python train.py --init="normal" --init_std_qkv=0.0151 --lr_head=0.00735
Each number is 128 + 32 x the weight over its row's rms, rounded and kept within 0 to 255. Layers, rows and columns count from 0. Numbers have three digits each. The size before them is the row's rms in percent of the matrix's.

# layer 6 MLP down (transposed), 896x224, rms 0.337, rows 397-425, columns 112-223
105:148138122119136116139109118140139154142144136142127147149150183119151096078125150113166110080121116153174144135144189101119099144096114082133112135178165156150074136104119076180105151166137108137159095075156129142014092159105188130065114122211116098108084106139121153124183194170117117139130123180103120093093117172178112162129125135187
106:156078136169070178120095131140140147124125128126112123118121088142135096067147109114091156173100154059123130079131142119136184148174130152157182131144076172134128077116190081137121093087192206163196148062124183167087121116116171155124153092128185152161136115144163069155189161187136100160087163130107168144119127105097157088141202078139
112:130192144113091077142158192130148157064053128198101172110105108094148128118116201141133168120133085162130126114107106189190125194137172184081073098127128159128129093115134128111092100134128093157131119063147110141074128157157117137159107080115121133160093122189124141126106140152077087104077162133139149170101133125166106143129106169130
098:083159095131125187210143136081199171091141086103132091156151100165185111122120092165142129108119167141085135112094155188162153147090115158137108097130157119119120154120139145104096152142119038147146100099193170177123199110104122071130164127145118127082126144175114106125169154138153045102156147208112142143068093154156149138128109053120
088:139157118107081175135160101188183108139080145077101121096127126164180129136090146115124125107099155080154115116114159075155157129162107159112101145147121098104078109098098129129109087185107094169177147107182088119142126121162148135183123181199119144102150131173150147151105175177052122116151152140107129139057073105142107131113146095145
099:140146143115122168121137066145118116138094103125120121120170138142114163131103113097122123033135097118131138147075143175176136139169130156137114098076132101159110111139116131082148069160077105140112130130146068168140175102104190116128099115122091102122175118204068129102128099122148123121057141150146122180066120172191123131096076123135
104:172161126121155107157143127098151125106147128157152174123104151076115130129122123144199169151173080175103083163086164133164136131072138117102107143086113160135111169090110137139136105065113123055171091126102115092119084122135090122157137097175161115123162110074081092129141128169075132186147115183166071210100103124107135141101095115137
095:091134110112172212165185134096131097103084087125180113148102125179145136096176104055142135125145137161114114102033174069134089137174116144127145111136130121152106176093165147067149092158161129094167132165120120092156134116109126150108096130145095119136145146149133093123096145149146081171101124247121112077110126095128120061121158112135
094:135112100077115130155134125162182098164144156148159181125127100134101075083120084039178100115148142155071061143160145118128086096140147137108064161124178179113128166182152168133116161134149137125122115130172104122131137141097121121097126160105139127082169098151122158176187147159162102190100110204116117120073126071144116107110098154148
098:111145148158138171173132123100126132132052137194117090083135179153127106174140129085161138097071089125091147126113136157109143122141112117180128141123165103149122081120126168115139110171139145141094157153126154107128120100128132159143176112227139066094088137141056106110128115166137127147063128166089173106112050102146112161171095128129
112:125138102155114192134134172145133133110099099150150123127113183163109139108126124173152168168182137174047081125110152119153177130160081118154132148124126133098118066127085115143150071109103121082154137094154116081106086111120166124088157085120096086142154071128137105178124123121104160139102120124134129151104086119144090112135121104091
109:137169081130116107171115089083153101150044150177123134142074180141119161126137087138118164109136166102139127121110115130134132180137103120176132134143094117157110175135130171100128078133140051144166097056168112155104144110098166123093134106099092176146149081102105124113136095085107090114143149210116109098069100206167129158162118142121
097:123177116124152166106134154110153132122155076096157104117112085104115125119171143142144102120123179099100108107122135127115123139058127086190086119099145136128129172133105185084117121103128115130125115112167136131137158114126181110126196128167182116157211126176071124158083142108184154108091145162093173116134171161096100102172106140139
102:128097127128123112137134095095101130102077188115088189064115140124213120106100104127136201096140062114053120097121089061144131105140093141151134074101144094133087139140153201089088105135129156125183170144081069081123135105106172157124156082164159135085150102195072114143159113138145102157131140153101189083144105127127149136113127143124
104:139153122161158205149106084121142136130145203105124091123087097153212102110103141127130132043143090080125060116126162152153107120149073176173112114106161186149073094139132146150130125154145096114125159125198088145116081124076175118168102097227103127093096142172161125119085122106159139109160165153135108133140147145127133191136114086128
095:112101159159136089117142098115130200132103096153094123077106110116088149102142085107169204094150118088123152087139134126076127124172118095086154125103131115158132152117096085140102077047138131115142137193039146124133165193132118145124152156195115151121147123116088093131142107145169137136148110110067128129128091131112141094122169136102
097:121120096122147113156096124138205129130098130079102140160108169039099097090128087124078137120157142150127111016115158131167135074147125134177128151166145097159110164091139139140084180142123126149148111119115110143108119173146129102141134087164095138138151105153124160118168130125142185141135155148145136099121049116165204116146138161134
098:092086122161127110139130133143153110164105127171123153088092067091140137229118115086149097125082121121107108125120184145224128096085132135118077188162135091138161128118144146106193130142099134124152139129121117137103102068146185117088076109154132102119136173194120091130143164185104094115122109148155177162099147151141092168095134080123
099:096156116100152147119091136123094085154116100141117168113057093156156169138148115081145171108193081131162127155098176149170114141179099116151143111132190124173089154177149190100180153129177133115173112139131072145104084145126105122190114106138143101087181104139134146166159102141165154056092108100086127134118082113124126125063127139145
113:164132149162129105149112153203136093165183107112091209124098162122205102107116130111068172155134162077104080080125160104044121108133152143149096067124151105127104121114205167111127112092115071144123146116104051151132112176062120147065137139145101118101125153148131120108152146154120171106082148146127180131108143143127110098129158121137
102:070098109150156175160099139127144132142138141174094158123155150136118095115146078129146171024137111123072151107130116133168094118155132131175127122147143139103202118064142104083108111100111092110116069152194173151130126159122143076122197155170060168080182185114083134128125135189162103082106103178095139182083117074123139091124143090148
113:109094132165114133096166147143068148113110130173125177127055158112156058106114057081101158082156109138124133153145135107120085025129156076146081106090083170129096127129128091097155063075113133164177116110144108130075115120151081197117189129134091148133102090152141142113148152098133192081128122123150146139129088177140111153173121114082
096:159148137146029193060153127109127155167155126141133132113131148079186076116148080134149199164164173131134096137132150166138092093145124184160086151111133095107165098048121098092107153108160121110086185121122096174055122104144142100079088150151059139120128129157093121131093145127090147103123151160109176178160110088137125133110106103132
098:098077091169128142154098225084147097073065181122152176115107087128188064088121106103138106094101124174152115096104151096117089090166141095070121090118178189096061158166079162143099154108108097121055085131119139104114135117138129151110151142157076142128145130155156129084143165157061134122093134134079195086100060085111095118154102057134
110:144158153090128150131109131101166137100146123138175084122102115111155134103106156166147124154165169131104116134125143115144135106154122129115127130152145126082105111099197175138143081101194120154125198173128128066131144190097131131147136166146140119111151095191089096149146134156117103100066162127124122180074157155115134135104174138136
097:126162125110107159152132111062142147094097133100133115084097125107113091139146120113093198067135128067089098141146128130108139133176138145115130126113087128139149156100124085129029160105130038131135139131122178150105089116082142101112118133136162078101164112153135133163157163129120134087147048169153136095061082090134058004128137154092
102:129144183117074125155092148155157191179204109150157171102152095085142095111121052152126165093132102148114040161113120137121068117159135151105105161122196129094124174127158153085162101108164160170115114101136053176103096048134180147123118090099137150065133080131141143127145047095108151163130174120099113128105146145227079158104130084115
110:171151105153121136143100112142150140119116119177161090137143108099174106087170110116119144112138146080102109086061126131117108134099123200162135113129135139094111123159184094091156132169102170156197079064165130174096031112090128073076136117168147127123206096160111119136091069164097066187138113160071133194081126154100167147149143170146
102:129175120127124135115126074131137122184035145131106133075145110154144202154107105128139117136146121123120170061126144167096119080164137145120097140168139130141108166111118179091114189174133122100132116155124097086118080145113114096114142190138060166115085070195107164122092082085192140183154143115123146158100142134154106112018154113173
# layer 6 MLP up, 896x224, rms 0.161, rows 398-426, columns 112-223
107:122111093088157124173161131130097082115088128134133131138115175126155107160102082088156130162151173130176130164132127192088145162096154105167117158096193146118116122133169128106161149094127157136129150182126253093135133133131116169195122101095101198159145107105114096172146138111099092080140114129134162122151148188107101136213196130189
113:098118171086053064164140104138202148168125125136090144137103131106082147171111114120087178100126135071136147133127104158105126075078077170115129112148178093186161079084123082088134136175138112137103155117145201163164130090154167112167096141077110083142131134131163117150115104117132125123096137076108151164202111121148117121141142100147
099:127099115146114140154115083104123190136173108145167101123172145090159144115171128129115073132127122067104092096135133105060180098104149137127089096106147142119120151075206143072167109156143167101081144146115153094118094155144098139152121103141121130071114139172108081130031127114009114137152152097109123113081102086153162156139115164118
094:096171115128134157121135114074126132177152099131109101133182159164136076151097132184179173173153171113120098112125155135142166122135123135123083122082140141144116160114099131105134160143141073124145159137088133148138151155096132157094072138083101145106118131152201117057165100097113083079092113066113122085130123085096133094144174151103
104:099168122168105152142123135104172112131162150170141153088068148146131134148132099135086099133100140152127153107143153137097171083137129127099221090075166068132149140123115133124163164171113093088138135179130154140144149135159117083058081086126138104113173102099177146154136110050098108099116157004125153161163120117144162160167142035133
110:149095140126138116111178183101149160142166083118144113100122191084152138130058113153153162151141157109133113102114132099132130098113128095128097155106067103186136101143138134188047129066117138029137106122139151131128133113116095137095140115145138112120068131097123115123168168153125154204112094147136107036166114164178149119135157080099
077:112125115070121138131131132136093136098163094141187095215107177151113124149129117139157142098167115186118144170103111154093102171214116157106156122123136116132099147173155135111200179176116118070152139108145141094144117118067104177109141143129136116139112148132145082081137077135143107153139135147130085117146099151100155087155154138093
079:118141142127178116109157099174169115140148189179156196207167152104124130190123137117136126085141101122125142143121158172149176130141105112120123107111188168112120147150153171163154110142144125103090150127114206109140115134077107139096095147130115084099123150108132153132075133097163144206121086140083156173174200125219175165159124182174
097:110136143141104115070111206091136079152182175120164101114170152147147152077102173147139122095115188138130143123105133148129146149138116034143127119106151136113122128211155129072121148140214131128121128098108101120087157127095163097117123117133185144152178115123082080137087137133159091132096131098134110122118124143122140152185092120045
112:213158181238074187121133147165211159139163168129109155167182144133108180085089151109100190133111143148133091125176125153121126171152145121133126140125159077106157134086151159146119142149173124161143114076117144119117137138111117142114128079091125115117080159105106111109116128121159142121122115115126077077143146104172172127123096131131
118:119113121117133178104147076128114131070081128074096156171120186080133140165137136137204084102132133106125041109122154170137130155129152074137081179189107105104179105143101120094127086130171093096140149141110131124151165143138137135141108109112095124064060113067126170170150092112132108099126146126071133076124110133134152118204178126114
095:145106178122120082055087121123094153127112087141046110178155177155142131119121133131129059211148101158141156120214044136146093090131075099141119137195132136131094097128078132126096122120124172149144137086064140122146135107160119090120111171114169145127101135113080068112134169147092095089124164131082106167129156105219147130108135170159
105:101089113111145122124136142113133120216091100126102130123127218108134134152090173091127149157079106157059130125155094129107116078118130151133127096079128065176113118099161081181099080113139147155153118070122134116108159114110080096149167138074108095143087133121074066157145142113118096148148034138093105117169133160128085151135126118149
114:078123137082089118138136121109068101138096124150124130092140071111110104121142145157138103134123092099167152124177124152150068145135112117101137173101113193138122130120139098149115163130134105152158115143157125171162203170084116095153079115159115103141169175112216137131145132143119093126136147140117089137157061093128150171153146117176
102:160104125095180123116186128127128143128097135160152175060139142089142124145167105155118150129106108133168109071138064119088146124144255140164138115157144120091115141117103105107135124154178173038132136157097187157082131145036081109136156118148121203206145155145153180188181141156113048150083127100173149086136123134142134132142140135107
098:153182110096155090104161132111076038088136094093136052116134139190176108160061166144136056102106165199096181128135169136126178157152149153084145143140147078090101122153168069153112097111133139106133160140144134140130121163157086144114064141099102123107026107096122136222142126124117159147100151108098176156108125147092128107113187133134
105:110128152135154091167077117124144076143142106115087142136109141082177226159087143101161140125158228131156098178159124103159162133120140147139187162166134186085114102127116121165170137134133148113141092134102150146088189125073135115123084140128154135136147100116138132167152102157188145151122115188187120129163173151141204198153134160143
104:111164123080143122099090113085131079098141163153139142145105137106146130147130150128164129118133125162152143116072067184118101143172130166142151112117127148122112124192108101097117113175112145137103109191154173141206137154071169148205116138121053090164167121095163105108088128142124143112071065081178144092200091180151084146166184105137
108:124092117068143113186124168117016087136151098174171148172123077149182121068061135137128156117159102122153136143123131140115128141160108139119077180126098092079111150110136149161076178099136167143144182143077137170128091160110162092111111174098129172178120119147130142114152143135108167118157112126166169103112153133167097124099104222112
102:098092133163094177139110085140118124167155204161066156154142122153091122151115139133107154098143080166114109185141103136105102068093168114156077143129142081149101120124135140126000161135138149134084146181165149155073167108109150178157156078134158168157100166123146140128104114073154163150137065112072124120186109159116097178165131123109
114:114113126082173107078110091179108128141125104137127147081136134092136112110085151111137073123092133094085094103115115099154111135177117146116145188111000138117109122170173129095127121153118136168122121115164116127164160064150081097150114117134084144090168082142130090168124100133130073150122122117147135098206147033115159087114114076112
096:117115197180103158094121056150085108068132118153159109108156132091113127099157094156125114186106101217154121122097159077142104130089093132133144069134169090077107066116094154159134163101143177191110149161168095182142149163113142116111131172076121080135128119118152077134134121112163153109159106144174135134168139140142183136121129096097
107:073102128126177069079155154101102141159100134044168152090163124094151132113134152146059148139130124183133062130107137148164109135133154156108151153075092124117126164155196111104192058108210130147124132158054131081120083132101084136194135119091054151133095113147137161152114182146078107115155170068159147144161190134164091135133168127095
107:144141080106086183149119174132140118123114153163154132175120128131153113099064115188077130146143176093150118124161149144163176102150119113148075141103161083108120147094109154093170158190143159077135127124109127153106145070118113094124119108079085157162070152124144114112142104099102168152164186118155095143123100163154152082019104102151
104:124150091103163149115140170115154165187119137085111072202137108129100098171152094140145123113126093063117123127156159108153105087119067142114150120095139141104132115094029116120073138212149183127129161201117103187157174115121180160143123195122125112116140112073180066122153121115094161171094166153149090175124124176166124174184140169079
108:182100161101130139155162133108145108092152132158178149098122105099112146160080104098123103129129175133097180136111144141141198221089109142125137158115198126188127094107081124084076160171142151084138167131126162090137115171104096156121130184120104102127137140100179104166122094104073137073130102105120131130131135104128157089122117203116
109:129171164154102079123137131105144103129115129075199132132103160092135109100117094137140101091155116141103188127083144179112137141107141109137132157149124136112206127092140113123124113145197108132128150187130209123143182128121120130203112106125204155122142123184074164159189177125112112140157096122137090149098108146062151120146131093109
104:139101181124111184150133091140169106087098154142162142176121128151108131066145110170110101150173089134191106190202091143137128115138107104118098116128153109183146127117128136123095110158125078141123187155129149110142111145115114105146185078136104108095149087134137085092115178141141146120158085111105156124160127183116086132049104091161
088:087087137109190109164111097114052138138097169135061117167109118152069109126079141139153176146101152158144107147114126150139135208151135133103115167106171082069172116100158126135157112161108073101121120140121109123096143138050138123157136143090066114179168073157168166125176146132113161186130172090201120098184143106133173120102109137144